{"n_layer": 12, "d_model": 64, "n_head": 2, "n_kv_head": 2, "head_dim": 32, "d_mlp": 192, "vocab_size": 4259, "activation": "reglu", "norm": "rmsnorm", "norm_place": "pre", "norm_eps": 1e-05, "positions": "rope", "rope_base": 10000.0, "rope_fraction": 1.0, "qk_norm": false, "attn_scale": 0.177, "bias": "none", "tie_embeddings": true, "parallel_block": false, "init": "uniform", "init_std_qkv": 0.0729, "init_std_o": 0.0, "init_std_up": 0.0729, "init_std_down": 0.0, "optimizer": "adamw", "lr": 0.0063, "beta1": 0.95, "beta2": 0.95, "weight_decay": 0.071, "lr_head": 0.0147, "grad_clip": 0.5, "warmup_steps": 209, "schedule": "cos", "final_lr_fraction": 0.1, "batch_tokens": 32768, "seq_len": 512, "doc_mask": true, "train_tokens": 113800000, "steps": 3473, "dataset": "wikipedia_en"}
Each number is 128 + 24 x the weight over its row's rms, rounded and kept within 0 to 255. Layers, rows and columns count from 0. Numbers have three digits each. The size before them is the row's rms in percent of the matrix's.

# layer 8 attention query, 64x64, rms 0.159, rows 0-63, columns 0-63
144:136143163136127113132128146149098149182115155150114136156145129172098095137152127114117133120126116118104152135121150094143135120104124163175113167097125104123140144120117140158103066074176144
107:166138144115092136155111111145132153112128116123149155088210137124139146124127124124145157152137161124135128112103146129179118118177146089143139112161139138142087123178111120145166132149103124
100:140131110119078125161134127096134149128145118133173151098211157107138183144088106125147147112132151139140164138118116145146103157142146115114138140148129154129123146155123109150134183150110119
088:132121129116085166187101113158134131107146115150174153104143128107158153132123095151147166135094144144115127144137094145149081095142156134116146121149110128145101099153132142130131161175089109
093:156136161157150145177116133155140130160134128131139140147140145148104130138127074094136148130138119158114171151133148139138128112130161135115168124053118101137160114116126187159094104131112111
089:170120098085133112129128085113115138117138088120125079076147119132127175126121151167148129118152124149110122126144077157142106127122163110147158143129093112115154155110146110111126136167089095
062:150077187099160106133176115151111136125121119109167144131156098145130085121125105174125129082159130151123106144129116120090174114131147100121139143114123134142114113102080134142143093118133117
105:144111123123143151203125112120123129174105129122119110123152150154149143145153153133121127145097123110109109111131123063178103111153183112118170110118138108116127119145092107147102161096119128
079:141190131164148109141110136158139137126129173120131101092149118158083114130113088121083124121134138142134154095107158149142109105103125127157135115080117147131174138118118132138099111072161123
232:118148162131141119093144152134094125140119155165089098165098104148108097104148160112097097144124119101115151109146141123136160141108098163166111168109101121107150156102106142108115099097157156
078:132117173147074088149143150094125134133119131152133143140105123091093105136136132139122146134140096107123132162139129106133105132151159113152101170100093165157117103103148099160100106139085177
096:193150112132114121154110075106097122130127103168123167134155141159092108144138135154126124141172134136105172087126133114180107122145119118159121137117123097155152125165147138164144123103120137
095:186167139077112094130129133142105099117127139164129126116122118143135112129106155134107109139121161161152120118101094125091119124183103110171076095105124105116097142141142109090130115129112155
089:188155175109126181141141135133124155133088145155124118139119159151090121150121174110118140109112084158148116132146095127140167080112160155130151120088145124100138122114115117132124088128129123
101:122117165128183113167087137145103131148113168080155140133120119156103117096174105138139126115128131130086103131097129150093084115121141133160117141118112130153170141114118123128119133073166113
100:074157147123082089147123154125166089144128139115100167126155115152142137131091124112096129173118081121144111123124149141139155138142134115125127157094160130095098145089107133107156088128148145
088:145125152129115141150124129162077141158144113112126163100213164109130141097150137137125127154165161112148126115109154121150136093123129098170079131145132130124103115164124108146150110156123140
086:127132101114126154133140085083126090077158113135134120089096146090138161146092126115168112136126128124145116142138126167128097106135141123110081114143117154088118130131122116081143184165135140
096:118110089115115119088150114059143116099126137136148105108090132086124141113099145125145118143107129114166099122151102149119106128113110139096091119137122130110137149152128104066171174159123115
097:152113116118144130113170126125133068086160141166135123125073122107145112104149157120148109158123126108143123123163143161114125103112091149088111131120122114144113134141119131076167169163100154
096:163127109123099070106110090148119131116082142154194134113158118140133124125121101155125152141083120125111140114151155128106115147146131116109149138187157135125138116176165104135110132139161110
079:089141099124116136119126118137133092117141129132128085117112100114098079091135129128163110083135126118157105111115123121144126116108099121101144105070135062145170130147142151113131117139098185
100:117147112114122107138103122118155150075091108134154143105150169127151153106120133124160160127161181127127118135127092163108112134133155106098155123136161170100078152153130118140157144148111087
099:116149153082147185097119138133139154106122182104133134126079142121131125105122118176128131126147130088143086111138136130119125085072140148134122124105160141158101166128091147160146123141130136
086:143147170113113183201156135114164108129149113151121143150120100156108110138126171143179151122107108146128152144153115133136144130109133139121137150116129119147158070128138134117105121165086143
045:144136160133116144093107163093128121123098148120085115159100110144136123112149166131131134096102102104144109146138130127148133120124166165143052117097121102091129133105131133094088079121141145
099:173106155138151109110139147125152122111176140152098110140091173081109144162126123139174113145113123124115100103151091138125105124083175122143127178136104112158123126102125147141136107093141131
084:159156131129134136136135059124136120170114157127144157133119126118104153131158168117136166178145133072123167092127146103180108126116136106124145130141152133094126125138133139150125182105101133
085:158154148109126157121097122116128137085136153142132110124124132196090157124135121137097125115150110131136154115128170135158149127138099097126131115177128162126121126143138143192166090076113120
095:100130120151106101168129113125128111146136118106145159134127152081134136104085145178117142158161137107128056072131135135131165140147140165114143112100117165126137121163129113139164141106104122
094:150140147093106126114096098122112170166112108118170165151130133145118099138069131117130133145106080144151130150125141103140180105080122129117123124141143099165121148122148165132125136116160172
091:116079095117150132137142115085144096161151157137160104117130101184160089132136135117175151104117110159128172099132159141073156115123127151103133141116142128120134127157111139112133138091151118
105:137106110119123131156129127134135131106148122122166132106150175135142147141133093147196125142140142129134091176101098122117140110151157117124173105132142142179139080155134135158128180153109096
093:164102094061118155181101114121136131109145103116115157117109133138155164151124142133159140114138151160142108163107085129109112091139158125095165120157133108142104127157155114120138154163112112
092:061148127167167158105133147126139125129115130108111116144124130134109105131139126130086101146118132101147142106150177113123163134087091132122127126082152121097167160105132129135086100083143156
096:104129151129165146122162125195119114140128128134124087138143147116076081116144138142111095143135119095148140081136154113131141141128123139145144133108137167133171127096099103169101081092133133
093:145128095115143147159125141116162142120115117111147139120127115160140171143117104130142155109148159147111131154134061109107133064120118122072151104098138119098128167135154092121098142128089104
093:083119137127115081129142186091125121157148146108115136134141095172107146137075117090131129095142075138141137114122107112117117119117072119136102142126092143116146103101117126138085099130119110
086:099062161156141153151146095136167122127110115126142104139084085086122173111148097156102136122113144118134119132088102143106072111131156113125089139128146109117153136117107107119141113152127133
065:124100145135110151108116140155095119069158110077121114100103119133112133146074167118145100134141149106119127106114105160132115127110118078101146125105120081127146119105147158124151170103152098
086:134129122101117144146079067111117167070147165096152138132084127113153106116101119112106151093110118134180153134137123134172094120124126131147126128122158149120115132132129142102151136136183119
043:146086101123128125088153111118163130173127161097142151136088160129082112139133109152145150144137142164121098154090149135116110112170153115118100112133093127113147141140129158163085151166121106
096:117080132155121163153153131133134118084117083136128090136149114113167119143089132098115122145110129114146102158112139156123131131114165110109185119074176134124136106150109112156079124126117123
102:141109146119131107074162139145106091122128125141138141106117106108138137093144140134161130093151138114086144126101126145133124150110144118154146118194120125174087114160125164141138183173106146
086:151080142109147148112097127185131131114100168143094108154123149128102095124130120133110136102118134124125142136117137127175123125127077101107140123163114159148170125100102121151124135064085148
091:166127091155119119148139081106140059123097127136098121121123113132110118113178138103193141168081147139115148092153140119148130148130115102131150121115150124122145150120143163163105142142137117
112:154193165115108154090138118155124138122143089112157123109134097098128103095128150097109143107156130166106125135118151145169192131116125144162138141157122109119150122082120129098145140151107131
087:114136078143127084122088159091139130150102137122110123130117127152146116124124086119117103139124140162113132085127102107116090179108110134169102099113131102102099080127105136101100107160162122
105:190107103095085120160104119100161117129160110112140138109101113132151126132111101121177152086149135151117104168116097141129089123139155150100162107140147101136110145147143143124148168146105110
088:134151162151122140112167093122105088122137142143112133140090105114136148096160162122121136097112141114100155131157137094108113116141094114144064147178116150108153126119141126062126130147101149
086:126109087129128159158123129137147140109121097114155124117137147122104120136119097167137119137132093173164116133117115133130097137124168096085185116078149088148143114136143092165105142122127075
081:168081109091156119153142110131160125147111115141146137124125104129121123140153155149127156149123107145139159124125087084091106141182161105092181101125093128146161093154128125149115104127134109
078:136147117104141125149165107110111137097139122161130136147100145142157108115160093092119107109126154096136104146128135145127056119129079118134171114155114130147112169088125177097152151122114150
089:115134135097157132112121129166163117135092146083116129134123090161161145123072084116146148108146102138152115145102121188119110115092126116100150112119125107090121117123131137142108177112088117
104:142136148099136104142132095118118116141075121110136097114124122127144119116140119116143157091153150117105110142128095159119064143105184097145177150148125106139138094168093101117159149107100128
122:125159111143122123123120122124108118144113140157140155138125125103103080090142151141093119156084094101148139109171139100158152144116084135165076169085139100110113127120133124122120103134162172
097:121142116155101132157130087144104143147151136131124151115162155142059098095145160143089144139103133104143145106114185138113113112165092132142153141119087109142142125159167156150103127146135120
227:070137153141153133089160146119105135128116151141105112140117118124105101106146153131091085170115107088128138082155162115137149155106113151159104162110110138122148130118104139116116110078153164
105:123126129117130067086167121143110174122156146145112106112178094110123132110127107148115110103102167119109158072129144144116158172090137135152155137145116170146159123125146123131137152101131119
092:123149087146187121072128088112149148134129132195143111122134129140107123139100113097118113146103124134173148141140088130109118083113144118121183129159147118116130123147161163150141125145134116
100:057122078135158107157153159091129112112143145147134134114110138175148147149145081163103126129129131156097132137131127092135063120140133115141156143134130126157112132119131109121093162131124097
090:116140127150138184147136124123128092168133129099124116119117143088097106133111138184127131120166081120129114145111139138092105136100174120117132103090132094144138138108172179131100155121094149
078:128111101147083105103159131136092144123090149107111134104119134146147129166151126152173114161147165120074117136140147111168134082143095139095135145156155135122109143128122180142168117120140106
094:122130172104113145141130120150102141147128161136119096122180133143190153116143122133135137141153145095140135132128144095132093121126150102115173180086109137122156081169125140103132126147090095
# layer 8 attention key, 64x64, rms 0.178, rows 0-63, columns 0-63
094:107119139141143142119155157118103111114142130143139070131139124146087122097123163108107092128106142170089151112153126169111140179129151156115174147113096153106179132123101141105102108106110121
089:136095149122164162136092147141124151165154108102138119171084096175156123104143128160128124105142136139109132134104130097081105134095093128122160114113118106140152114129157159155108151161085127
084:141107153112138162131077092168127135088106098127123157126130119134169113130138089170133168115141159111161100139101132120133136089127119118126101076152142127125070114107149131120111143174112123
077:154134132108095127152110128146163136137133114073106163128103087111149137133100138134136186100165162148148099136072096110129113118134138129110122072129150113118105113124164134141136152159098107
095:137113128097122136145112094179150121142104110112131139129090098164187107119134116116112133103138159165127088131089086099164134118126121134146126075165142129132121151116143115089134181116108120
071:093111178151114115113128129086134127102177117144105139075139154121126101121123098087112124158112139123109118102098093121146138157105106145115132090128133137092058127143142119152146104162115144
119:156103130079117158133101134141152138135139100110124133125157129108119163159112123128178179113144138135158091159090118137139124103112112121091128079153146123145100123146148112150135163160088079
075:071119141159142150096111136125130154133095099123132121121117084143111129078110071086126140106138146118125081136162106110122116134108156123127146153106120141119153133096092109108081094145097113
080:134086092106115150152101125139159141110146112111108144142121106127156156138116123193105162102134136143170107182126099109137127105128118114127129083075153118130128107107147110086144148166117111
036:130095134151153135112140111065122114113137127115150136120130153093122122118106066145172115149135106106156116097161129156092090101151171113129094140115128136148080135106137083128124118154156117
076:099156166119160148120137156124137119133150152174140106131085093157130146127162154129133112147155143160147113109113144197117144157084142127107124135160102163137169128134123164167097137130121128
070:124110117149129135134125149123145146131134117112140088149067119090134108119147129122102129098082157121122142121172127122108112125144096119115126109134126198125119154141095130067095160185154124
088:162089091160086119151173116147123152099148135118144172108148130131075123102130150097149137138124111152145177169133137118102126115103093153093152107169139115148124112142145132141110111165122121
087:121113099131148065135108149098145157150091100094162186120110103088126140116139121124151124141114157129142094127123105091174151121113122139132132119171135144164110150084145123150100149140112143
092:116140100136142147095118107121157071151141116141103130145136111110124119155121125149108152084157118165153097132094130113108115146107066101074104088141170119083125101122139109114133117133121104
090:193113137124150090132146165135141156153128135166141152151120124121116150152158096134134147185155130108144149140132136100139089105091099109161147138147133114175096087130120108092150133128106131
094:123154139108117130120143153140093094149151162141122094147117127150129103115145142113108099104115120119062169098140157125160115165146106155160131152102119126107173163146096166116114095093110132
082:155118111134131143109120099118172130126122117112126161117112129077145141144107088143154181117140166122172069147099124128144132104133113099118129086137156107137083133132146115123159164166105098
090:158132098146090110164138094095166134118106116115121159095133126091107129158121069148164156116134146150162121169123113128157126105143154115143129111139167104161100117128125109162168155150104127
091:152147113125069096163179109139117099138088142151085136108129164109099114118107142091131115147127130151098152108152127128162140161161151174098160147154120136108148130100150133129112137115105106
075:119104100128132153178106134103149128127112129087060168129110105127155123138127096138160161121111151117180129147110148125153111120174123101140095095116142147158118113146130114142148147146079102
088:112154144153076104071181135105139136165145127172118135133124137110143120094092135073083091129098110131118160134139121117131126158127147143149133130119098088102166147144115116105134124105121135
058:170120115108126145164118123160138108126133098067124146146138140109109120154117129148167166128144139180126105118089133144151133104147136124100139118159161116155098102154164094157153155169110155
095:100132133138126042105156106109094122157115116124153108166115111155089152139114178126111098119111098138083133113095142119128103136118107139115128142131074108086124111144129127120111126104152147
078:141167157110102093114138109156135117154112125143128143127101093084131119088114141136131103167155160131112158068103088127166146160153124136130147126131098155144124163107114150165136140151094156
317:156108106110108129151116110124168161117137112089141166113132142095135145153123089144162172111163149154150104154093109135120113103150143106110124095159161106146089110149146114148141144177107098
094:130118116147140155141117103111109127142100100108134129085127116118144160129150135151142144145189155140148073122108119149129131122174157126092150097135173167115089106128159136153151179151108113
084:083129125152189108105145131119109083122103142140129123154086139146107133119139091120099102096124134117117177122135139102129090146138122172127127189115085112161158142136105140103100114140142122
075:164106125137153102104142106123112157162111118107110132136130129116134182164112142169129124084114150101104125174127096109111125095139118135161117101129097184154145135137138094113074108159140146
078:083170129113143145094094173127103134146131144069123087140106139169118124127131126118120102135184131140097154113155159129142126151094096105104122173130119118129140116141114120132101171130138168
087:141104087128131093120148161103110130161140109180143135142122089148138136153164156109123121147081151110129139126132163104137099119102079128166075130141148110111103144118083112116158141105149114
088:173108128116135144073116091138104113118084107134110123133128147091109139102120097121133130108125135127137145133122150117131140177183124113146114162155141109173129139065065143145130143140131104
066:105138165153129140107150103109136144130140115135131153166126124103126101129153110146067148138145144139165152086129167140159196125125119138166069142134133124107098138114131105111122098119162159
079:127127117144130132154101130127165112124146096074149144121158167077095115136135101175157170141148125157148118126106127132106113118129118111128095079132145121142100106135186100132143136169105101
087:133141158132153092112122155123093095161108153163116105154114117139097099114154165135110092142121117086094134109137134113116121150117104148156126178110109142103128135092089140108129074098145168
082:131112123125128109102138221124105126152139144162123109145137114148158127125141152130081091114108132096114128088141152096120133167117111133134148149083078148122140147123083140132101131111141149
077:158120098122109134122150083149160132125147113113141133116116154088122126153095108114144168126146143151183086115098137182133120115138145099126126117179172105132097122142172132134151159162124137
082:099111128137139137142079104146160151118133077121080134155133132110131124131159135166166139175120148147127102149152149142113159157096114138140092135136140151150140087119177098104162107127157107
110:113150097134114165118102106127141138112165071072182144101139133123146123136136132140155160143164133141135100151113120131114104104098143142074149097160146132122125129154173128159138134143087128
136:126131125123151108107141161092121114176107162185103111174121101159115107103137152130110106147099106105117115122144145091138150154110093157147148178103108138097150150106098139118097107119135146
093:083149149155161148129132157137114099140147116136098110136088094159115098077150123135111108163116138137087122125148124135089136096121137151144125136084107136092114126113125184136089092133158153
314:115144149138150100100150157128100126149116148167111100151117091147124106100136151115094086149101120098106143089145148106126156152094099149156119150097107140107156154102105143097110101091155162
094:122157169110136121112123172122101135149104157153105124138103122157141111103153142106105102128130122102126115119101142082152122158151107148121170140158086153141131151055076127138148118104107141
083:130168123146099133154121102084129114156125154117143123159118084158089147114145168123095096165138109112171124159176112103108112121124102136116101167089119107124160140118118119097110105090127119
078:129152114084112071143123163134129150129123084126137150144134135135167154157103172163127124097117146128144120144086142131065129106117149141135131106086155120135150149166128122084136134146139086
081:103141134153153094132092119120102182134134142150125145113130124143116123113051131098097106094143146156110122163146145183143101123167120163121170120121120112122104140137157134124171145137128103
102:159110084143107162189172138109159125132115166136163126142111155122090138138144096157137121165135152098153124094116110124085126130126113134110134127076165103150131153164141117144115150130103130
081:123108153135145209128165119154177149099135122130138158095119125110152128113110132121145165141094108132154161156141165143116153099120123108071121154130168125139117102124136140167159140125126115
103:131081082139115126158112113101128137111153126097181132140161160101133158153119101161139154138144142147143148129138143100099127103146102098110110110150139155137098075169153092134109147146109095
081:109098064119103087138102109115147118120124125110150130105128108125157144151111126118148129097089161153127098133134108160132143143116131134079174067153138114130079155157160122137101150143122118
066:105108127131122158129140134095108120116167137112166073129159165109136090124171146130092150129151170115130118118130179118120128156114081144133110141111147181114122091133113142113092145135090104
089:112110105119075148159074112149113125099161110088136118101155156108109162130145139135148127129126145147138095168123125147135098116110124130085115147115183150134096117147178106131099161133104113
086:109161134108106125128153154169113112164098147147132123133094102191114099116074148156116118117121139145107141125133135123169123134120139170116107102137121108108161167130061155142129164144121129
075:152117109109123120135134092178148149117128126115146178107140132105098146142145125165130187135156147128173085146096110139128154105162108125116128116136184089155147120142147105111149156142132093
070:139153136121126200141162135149111132114156127131145146138131111122106150120089122142111102124149126120180116152107109109142132103146104140122140147103168087146133151116103162210110149128129161
058:065108157177151103127153130122127143126129118102142137116119131121126173135099052123140136138137152164138115119140090127121083141127144128114130112091123147096101071144140129095120091143139121
075:144100170145128113129126151165146171103098150120147139127139145125168133088132123088144109101115145177107120110164099107140121146130131150131132067113156163078133135128117135099110084154150126
038:126110093118117140108075131144113131142141136101147121127156090126184148108127144149148121079096149159116123119122107115086080126100094110124160103114123158146123105155190124137108123149110099
081:148092099095130185190094169112121146125116146087130127138142147141170096126115154139124130109142129103133092199157113111121140095150124089121101112123127123129111131116114098134140145142148134
086:124131174125112135154137115130087110147085113105121127142115101114178144101142122109135124145106145129069116117144139129165089203159134115118149151098090102111104145125104147143143146123164133
084:107121147131081129108117129153127128129135118123121129145125150108132102097105161101144130190134092139145157155130159207127161149126105125127104092131113130108169105087114173151146128103148133
079:096113108123129095064143093143116164122113152144170088152153106164135141111148143083146118112131131111143101113122097125153149127159098147122122138124128128108178144142070104153156139100120129
075:151123133124150096162076153087145117128093125160109145109154105122100126131091112124142117120114115150139139090145160129121119109127159102168183127139076123121150127142184134136175144151136149
089:103110150118126163164124132155114089115141140107110171130142115151112123139104157142135091098078107124142143141150117114156117140188106143147145120136066154118127162109124119179128128100160157
# layer 8 attention value, 64x64, rms 0.162, rows 0-42, columns 0-63
084:099089132146121125141125117094157127140103115112146105135120154176086145129162118149148149162152120143094100094118098129102188109141132095124115117141117140165097140129089090080113134118159132
092:156156112157145144144081113142142166067091114149145111145122125104142136120111166133150122143106154111128124171123170110172123116104148122132083151157135143124099127163096110113133147095139169
074:114142145084137145148085133139166116130095146094154107142125099126083159137136135169144135068151111138125138137148161149154114113117169112094105143132113166158134133099125097156094163142109122
086:104169136137135138087130098123123149100104117161096078164102108156133185149127141139115148112134160111079108131107175144151135171123113110145122157152090143102104140137113144118153138099116138
090:116126166161123145109140111128106121147089135166081111141125110148142110107166124144108133101127170084105135114106137082163133177102142147153142182141121134121139127134102180138110141124123087
093:125131150095146061105144101152114103136131122125132112116124127137118118177116150111124126099132114127119125126114133145199086105138125118167157116104114123156136092185098156136139160145166155
104:136101132124158142152089140134120140104124117115114134084119161097151097146136118151163111133114157114149048110161118147098159111138139140120131103139114157141083161102171114146120118107110088
102:150153117139153116143130081164168133100112128120119113128116167095121140166120116177142125149148124131149116151132148137142121091157172110170110105126165091100094165122131113089130130083141160
101:142105154150102052129123140109106110133165088114120157136130113130123099102153120142117132146100117150097116093108110098142110135096111137109134157138165114180133101184135114094137157141150141
087:134123084132146126130125100112090217091130104148101142120134152112136138139134129131124114166094179077142134147142110118136116110127119123113134106152126127133075156125181109125122148108128103
095:126134154132164152088100101145130073145116119137146096148126112114125139173122138177114148132105098108141085152134138136101144124098142080123090115165126091163146096093115110129141091139146133
097:148135096117109124121126119101127147112164109107123148159149115101155085120188146098143113128105131150172141124153147135081156113135089156117097085129150138124119143155176117145168110117166117
085:137171141143174151101137096197113114095125126115107114112116160102146139121089115144093134151143136135129088126148174134130124144153096128116143104119119096114138144098120139153174129076098136
101:101110144136122125117151151129084103125116168115161115139136127131138090103166115108093142116119117133121158139120146141035103160135100142104166109138098143131143090171130122139152145152117154
100:130178116133103183149124143157147092113086130123144104154139099080136135090123109144118133134114129133145159130130109104110115188123139115112093122120137142081164096127133080124108111114103160
108:123100113145122141066119099164117171138165099127097092170124094125140109140116146071149120119118171111125160117119164147164148126121121146156134124131137089140145138138116147152145143133126075
102:140113139128153053121175159150114128159143098121134102107148116123107154130109133121100139098172129136104143164111114164168101130153104142156122116114142104123127163109098125114094158139077123
119:099199134136152100117113072185151190129110113123156117099136172095105160124100140114149114148130129112139133115113150153183130118124133121124147108129133103134140148135120146156130135131127155
095:166136146144148154143115110134108135090177143145086135119116137138166087111128124118100110166132110111132073078109138102167151098135123120107159130110151111141131132103138174142167147119107094
081:130082155111118125103159147095094133146118143129063094119099113145139117122099119089094141123130154090110152134101110125117102196154134140155144125124089123102111155115123168126146136112109105
090:148106110115098120145113137108157142144155078123127153119149182105112146176113150106177113154126124132138127169153110153136155074119145097153129112147154122141111138134134095087125107125162170
116:122167140145154109136137074179104101079093114137106118108113143075152118148130134115119118113110155066150105129132161110154167159150131105113121100144118152125130149139148160141124123112128159
108:146129133109076121110147131103123138124063120122136153145120100180120080102148135095071126128152110136117119122109063147136086143106093124122115121104116114112129132122117166108142109159120108
090:119129070129134105159141149131163173126117148141151110098142140122110122137116112102182125163116116118156142111160112108124131075131202090125134106135120116122133104134192118144117147131143135
108:125117111153126179152132170149126082117111177153097121120122102135138083099166121152113121118111153125126131094146147082107129133131127160135132142128102176122152114139105157189110154126120099
093:114152152125151123112150106122086102141140161117147139116121094123135127081170090152132131163161103182127128103104144107104117161095099147127116131135112109075145120088141088148163125131105105
077:106130139155155166107153130156123090118136153131126130177111122147147108096158103158067137118115163090124119138119152112094151146152112167100104142111107157140158139153101181149131132156117127
096:104143118143142068130154134104138112141117114135134132070131132126104166127105136159118139175126109168125143112083128088166167109118104126093090145122115112130155140157154113092114160135087130
107:092144145101154089142120146140148128128080127146164130154128121131101152106115101123166142146116120123119123075135138151157085176165153099175132142141118118119110151109101139163167127123101089
094:116108138102156133150154123165167156147117113111140126120131133142127151145120124096173134116157137139138126179145100134161087096153179121171121118109139078096114139091117102101119085121114100
096:131140152144147113104159080136141088080080140136089105109110148122167108146129117136125135142129113097107098148117172113173127133154118132144085165106121122113098128158127154127179141096109132
090:122169167088129100145100107136143186119122122143124125081097148110120121127088121141170132150129134129143071125150124160110107132105090152117142141141082136132128155081146132166157117108111129
104:116128104073132142148126114130146104162134134144143127140132125152092095116129141131142143153139085155096102118139094127109097144115115120145112141173079164114145063162105126166102094137133161
101:131108094134111099095153121127117123138163125132124128123132084133122099093124119058118134155118119169117139157099110097194121154155129136139136135134149095139171107158136152147166105124135170
098:149096113141134109100146127153149119145162129131108113145144109149154110180154149149099139123162108171150164101114123065106136116107079125157096125131117138111143097115137100104114078148123153
111:156085088083100104114142118124119129120179129129097130146121137150167125162115137059116129138120139116149107116131080110128147121119129118094186130135166111140137167161134133089149139123145127
115:127084127126147187140134171110139133107127159124158131150106113077119175125096123130141126122097118098132163122163102122067099127175135126119158128108110142153109120119127144152117147155122086
093:135150133156112168102082119177173153147105151140142150123150116142116123148063111163123118120137132151115095082124135104130147142143103110114138101186137112137129133097134156131101100090123112
098:141088121116128102128154074171133122126116139110143110167107167084172142166107166068126120079121138106134101135135094154131123085135113136129154097131133133142119144142122146096117103127145131
091:152142103113149115137136148118161094141094139132139093117098098157109184096123118110111145127141091114110157135107096141113096159117127118152155104101130103073148170094094146135140140145085115
106:141166155129149128101126124133151101095129188137099131121129148145157098126161105097109136164132085151122158140111131154119100137101130171145126135156148122112144141113170180096169137110090122
094:123102153133157117124143134152083120075126136110154140064123142089139140117157146142133129135117153092117130117146141140151099115122094121088103147109165121139099104125138050111132116119089135
112:137148115124134140137159153145114057071132179162134124127126127123107107129132102129091144150144139075154109166133171144093106124146122130114104171156130107151115121162117119109150139109117103
# layer 8 attention output (transposed), 64x64, rms 0.164, rows 0-42, columns 0-63
086:122098106148114136116136144122173102159159100117180095117100093127141157113156134140099203122118093135116138146128145092127123147144091105142112122122079142125110137109164112111118124174130117
092:175134126150117129107147096107131125108121141101147062145168152114193115099142107131113135122097141108103056101133141121140114145133144104117143115102116131122128129156149139150123153075115136
082:117132176147093152150117138130146111136155154097144075121104069134118177127132124120115177128128097145122113153140138148126110124128150095154080143132071122103106147108128110162092117134131128
090:158142128108106143103136093115085102130110140139117098110155148107163108159129134124125099141123156117135108139111142126156122135155145104173134109115134112177087089145094132157171201141121141
088:137108123111141150134142108127091118141114135128094134107134155132140095165131121123153045137115171099145115129134105115135105131152168091141173109123154113169129095149084157146150169127128119
094:145160161126118111106124109110124123161066122126147111138145100133146106150137140072125157094062100152107139171160158133158130157107124139146127108123127085153125128153145140162117104119148146
094:109106125171122126110112177145155143111138127108120138123060127146116138089119096163102113156161138154126105123066129107137140094140166138116133073102122141086117136129146137089121117114130139
089:155148138146099105127125084101132106104114137149161093130085147136112133094132157129115184142099098110107096110132174110125115145108110157143096157131121114067107144119139111112119133163127171
109:111108111145151128111158134105153135160110093116112132138139090142159100150167118130108165093129107119132156121166104091111127164123108099085123129137150126160177170143139099145146086119092098
092:125142097164104149127149125147111138089119108152109137129131146126133137106127107141085134145150146132107088113078110105136116094138123138102146086131179144112128184165151138075181116106129139
089:134111189119133111126120106102135117144147127135156077137091107081133154136122141112097172121079113123126108121095154116116126142095105116147062120162139136129114154095123094153110137145128158
106:112152088162143125097133136143129164094119116135138148141131128117134153152117127144084124137139153132139117102125109136113143120131090163110156144119168146115161216090137112093151107075111131
088:137147140120115102116093103106133123082102158142128134139094175129123099121108089134159074143140153115145107132070148140143137115129136154146116097134169116125103063125103121138135166127106157
092:111124109095147141118133116167146131145127137114129160106164124134129103190122127151152048092128174116155140155118094157119135127114116106153125111119144108183137110141142107168135146098124140
092:151131138112171132146117112149130092126131196100136143098165172098124118122110119134154099108120161097141103103134090149095120158123157102119112163122130164126157096099112120158099154152108139
108:141144143143091148123098087102095134114130089157116087141152091123149110139107124096125092127149149136099126124131136140151104120130131143136163099147178082146120168083099148099154174118130132
102:132128152116051119144108145117084101091150118158131110105132094144136114125120125102139140111157108134117144163136187154151120155113132150140093160159146087132082127122105125113121126171115141
109:156155153142101114141084103094149136084115127136159094145107116138134134103104087111139193116135116170106109117099176136128121129125154184140164101140163117123108101135127138142105129125134150
084:103125102126145096119102126077136144101103099127091135166108164154112107115116078145135094133150135113161110137090112126147124072144144132095158086136164121140132090131095158105140111120122116
087:133130111080105133125127114136070125137110134162093148090145131131143095134129149136137038122143167115158143150135098126147125106138125116164139123123130102165112113159100141122152170162131130
087:131135124171120117116133147114151129126134099137160111140119109115118150078127151114111198126136099142093141106145164104119154143112107167107116133131099163079133163129172123086112076125139136
102:137142154154115092121113100116090123091087152108128134104113178109141101136096090138128105124094195128152087120088142120133127121142156130133160081125175124126126100139118144125124148118123164
106:131123094074141147149124142128099155112121121148124170146164111150111106124176133128135134123096150111119165131128091153154130111147103137155122157129114136196132149145095128102145086180112100
091:158125123143148119136121124145171111171140134141141137107134112132091175075105141141113205128124105149110130117148126126126098117101131120118141141120113140065161156110184127135106092115147130
103:119117113130174149138133138152117116137125156101101165123133166145108123153125116140157043137125164115144104141141088141137112119141159074131163099098119124125142085114115163154127144096131115
099:123115147085154120140118124143133116124135162130102151146143108142130105180108098146134090150157094094184138147074102123120148132143132142153125172116161129170130083119095102143109157112111122
080:109131108110142145131154107139102142120130148120114155126128156128151105190131120139150056123105189099160113137124111144137113115147127085136142099133161111150111098121107146162152187122118128
094:134117174098119139142110114110105089131141131143136126118110149129150124139118137132129251107139097118167138139140159117137116144133114125132109161137145099124131109121141112127088121150093101
109:169118155125135099133099115142125120164110169152142144112138066159162153112142129143157119142167091157115135126120142135153101122156138137165110142137085120129091115151087094149119154177140127
089:168141159122112121140144115138134127128157121150152113124114080148114143069125166106142152157118099119093151127142158132143110126113131166136094187140104112086105167126130112093113133181139146
090:166137138091123120090128085098102130139089155134129141107118172126158082157131131130159093135092147080171091118132134106180117116149129123159130133111133096131112103152110120159141154130122149
084:138129137106103119141112168125142170098106150125112120136100103136103139102109094156102137164179127165152130100064124106142147111130163175145140094107112152111091089155126127150114143111128127
110:129133136123172098116127138141152109162124158100151145139168124141120116138118132082137150117126098163094154132137126119131178153105134147131132151111094152113123069142171112202093133139145132
102:162149129088135110128117118110133139133117103180122123131172090161199101138148149122143141094113125116124157121183119135158104131133114149112118187161134108158112144115116148166138135149134118
104:134124131120122099142119161120163108120141084148136113153104172115113135178102141108108177088088124131156125139122134083131177156121107149102116163149130138140123089063141122135111132111110132
104:138139101122100126111139125117114139132109080185114155153140135120167114126135193118114148139121130097113145118150121113162137097127109167104115149138135104107124193126135133089188099147134140
109:093131129099139160132148160138140125143133167101096156110139135098093169109149160137136089137124153121128121106139089128103123105137129080106101107104097172081144121142148173147153095143154136
089:137145144161133133163093162121174148111143129106112096155075144161111140090109087142091149115148133174082139135117141140110131099130147129121171088158132122103131109083114135151139127146132138
102:142162130123110143121142106111093154104117089148146119152128161103137123094139158104125121128091159130097108122118137117148180087121110156115086133110108111110117208146136145080141117132138155
098:164132134082113132142111123141089090100154133172128128112147116103138159073126149116152141123163103127146161146130122174108104139122120126119083156161094128124097125133090125104114142182103117
113:163142116093128116117128132116110113109127120178130161132092201150141130118150142123139094123121123101179143126094141139130110145115146157137130139168127108175105081155074124159144106139124137
099:091112120147110132094125136147108168106097165076111132134117142117115121164146056179138142129089124107157086153126110139138126081138148108115094124116144132149152138150139094125138114106121108
114:111110098109117127076151116125117093129119170132128132129107158139092113161151140154112074124094130103151130123144126167134110125122099123135113104134165108153127154121144086146161132210120141